python train.py --num_hidden_layers=21 --hidden_size=448 --num_attention_heads=10 --num_key_value_heads=10 --head_dim=64 --intermediate_size=1792 --vocab_size=32768 --hidden_act="silu" --norm="layernorm" --norm_place="pre" --norm_eps=1e-05 --positions="rope" --rope_theta=10000.0 --rope_fraction=0.5 --qk_norm=false --attn_scale=0.125 --bias="none" --tie_word_embeddings=false --parallel_block=true --init="normal" --init_std_qkv=0.0214 --init_std_o=0.0179 --init_std_up=0.0214 --init_std_down=0.0 --optimizer="muon" --learning_rate=0.00902 --lr_mult_down=1.5 --beta1=0.95 --lr_head=0.00466 --max_grad_norm=2.0 --warmup_steps=200 --schedule="wsd" --decay_fraction=1.0 --decay_shape="linear" --final_lr_fraction=0.0 --batch_tokens=131072 --max_seq_len=2048 --doc_mask=true --train_tokens=806400000 --max_steps=6153 --dataset="wikipedia_en"
Each number is 128 + 32 x the weight over its row's rms, rounded and kept within 0 to 255. Layers, rows and columns count from 0. The size above them is the row's rms in percent of the matrix's.

# layer 3 attention query, 640x448, rms 0.0605, rows 111-116, columns 0-111
size [ 94 100 105  96  99  98]
[[161  52 151 154  95  94 130 162 141 136  89  96 110 126  84 130 107 112  76 129 154  79 154 110 168  61 187 119 190  97 157  78 155  96  77  74 127 102 165 118 127 154 117 142 104  95  87 152 141  68 106 137  90  58 106 159 165 101 121 194 138 122 145 147  89 143 123 155 142 122 146 161 144 133 115 210 177 151 107 156 165 166 118 131 132  62  92 150  66 118 125 149 107 164 177 104 138 132 175 175 159 134  69 134 148 159  88 126 147 108  97 119]
 [129 111 138 110  90 132 125 108 116 166 129 172 119 115  77 151 150 121 139 109 114 170 128  61 105  67  92 123 100 135 119 147  84 105  95 134 163 151 108  91 158 162 144 104  91 111 129  88 167 101 137 135 121 150 161  99  96 140 110 118 123 103 152 192  89 155 124  63 103 101 136 159 128  77 171 161 122 142 109 144 136  77 131 108 146 137 193  66 141 168 173 168  63  86  89 139  64 174 151 137 129 102 128 136 136  94 185 195 109 119 131 168]
 [119 112  98  84  91  86 140 112 153 100 164 165 154 175  91 143 125 109 172 155  85 164 138 123 100 109 103 169 134 116  75 159 186 137 183 150 107  97  95 120 132 145 117  81 155 145 137  81 105 147  99 106 137 120  79  87 133 155 147 130 150 175 122 149 128 195 125 110 115 153 157 132 136 119 120 115  79 110 136 138 111 114  88  75 126  92 104  76 118 116 176 135 102 155 101 129 179 121 174 143 175 161 164 140 136 116 199 106 168 168 168 131]
 [ 77 129 139 154 165 128 166  47 154 162 122 123 136 107 123 113  93  94  87 147 163 161 168  87 190  99 120 116 133 126 128 155 183 143 146 131 116 112 118 102 112 129 115 140 157 114 121 183 152  78 149  96 124  94 154  98 158 140  97 103 103 140 124 166 144 176 141 100 150 159 113 135 103 179  96 120 110 117 159 111 150 114  85 159 151 112  90 132 155  69 119 137 146  75 162 185 135  73 117  89 140 149 106 124 118 115 169 173  96 137 183 157]
 [ 78 134  71 161 100 132 146 148 119 133 124 146 181 120 154 108 148 175  84 128 127 151 135 144 116 164 116 134 144 139 152  67  67 140 195 163 152 157 122 124 127  79 135  81  85 130 108 132 100 124  53 146  75 165 104 126 159 146 106 173 120 138 208 112 131 108 172 126 132 137 120 100  89 116  85 131 149  81 113  81 119 129 159  75 127 170 136  96 124 171 122 159 127 118  97 143 173 108 118  84 124 111 137 124 145 152 119  94 111 151 151  45]
 [103 116  85 130 131 114 116  78 172 139 147  80 152 137  51 139 138  89  89 132 131 138 163 110 160 145 167 154 121 170 124 124 146 193 184 176  92 131 150 153 156 151 146  78 144  89 134  93  88 120 104 134 120 112 115  97  86 150 110  61  77 135  86 104 122 107 129 128 114 117 147 152 123 126 137 116 131  85 148 127 172 117 122 128 127 134  78 121 161  72 161  50 132 103 124  84 106  57 178 128 180 162 160 189 157  92 198 124 111 181 175 119]]
# layer 3 attention key, 640x448, rms 0.0615, rows 111-116, columns 0-111
size [ 97 101 102  99  98  99]
[[183 172 102 120 130 136 102  95 113 137 112 116 119 120 156 160  81 114 117  79 137 132  81 131 138 164 150 134 111 126 171 172 120 138 159 131 110 132 160 156 119 144 121 132 113 106 141 126 166  60  82 177 154 110 140 111 153 167  98 149  67 150 144 139 181 175 118 156 125 103  93 143 155  89 205 127  48 159  88  95 114 111 124 123 100 134 184 144  98 148  94 100 126 128 127 110 166 147 142 162 182 124 127 126 153 139  99 138 139  95 140 105]
 [ 55 142 182 116 116  79  76 117 129 118 117  96  81  93  99  79 147 154  96 209 125  92  93 140 109 134 178 128 110 135 133 122 148 144 124 116 144 170  96 186  65 165 122 123 147  71 121 144 219  66 104 104 103 143  54 167  93 151 140 123 118 164 154 132 125 115 148 170 124 115 138  92 125 152  82 150 139 173 144 147 161 127 119  92 112 153 115 180 130 106 173 115 109 109  99 138 186 148  81 190 188 143 112  60 148  99 146 147  71 162 129 177]
 [174 101 142 107 139  95  91 133 168  97 146 134 190 170 121 138 107 144 122  99 123 170 137 150 155 114  66 121 118 128 100 116 145 119 115 135 128 101 111 154 158 117  95 141 152 132 167 143  88  46 138 122 103 144 136 102 182 159 168 146  91 140 145 115 125  60 114 110 151 176 141 113  95 127 141 156 200  82 174  92 134 198 140 139  97 118 126 140 156 127 106 154 174 139 124 109  87 123 134 138 105 175 149 113  62 183  88  89 143 117  94 107]
 [103 130 142 140 101 106 133 122 152  90 111 104 155 150 111  91 145 152 151 115 148 100 123  95 147 142  47 131 117 130 151 177 112 130  84 125 142 144 105 105  91 150 153 144 119 105  77 172 128 115 164 126 195 128 120 101 141 162 148 130 118 133 102  65 162 103 138 118  79 182 107 107 168 112 144 165 162  85  56 118 143 120 120 137  62 154 163  87 195 197 181 141  84 145 135  94  97 115 148 131 145 121 134 135 173 169 146  92 147 114  98 108]
 [179 124 118  96 128  82 105 120 135 141 153  80 182 111 137 196  74 167  97  78 118  57 173 105 130  72 146 174 116  98 135 146 185 131 133 116 107 167 124 143 164 105 128 124 121 161  59 147 137 158 125 149 173  87 151 122 126 126 164 126 112 154  82 152 107 119 160 143 124 111 118 134 154 126 115 118 146 169 101 125 118 162  82 140 105 120 152 158 112 137  82 145 124 156 139 122 127 116 124 141 110 120 110 160  62 176 103 146 126 115 121 157]
 [114 117 120 103 132 139 188 135 137 165 116 137 137 173 154  86 154 131 154 128 125 132  86 195  96 134  53 197 193 140  69 105 114  78  67 107 121 163  87 112 134 169 139 130 166 145 162 152  92 117 136  73 124 174  84 127 133 114 104 141 176  97 167 186 132 122 123 167  69 174  93 108 163 169 112 117 158  35 106 142 133 110  80 130 129 148 126 167 128  71 175  92 123 187 129 100 157 165 134 161  73 165 155 116 124 162 135  90 157  87 115 101]]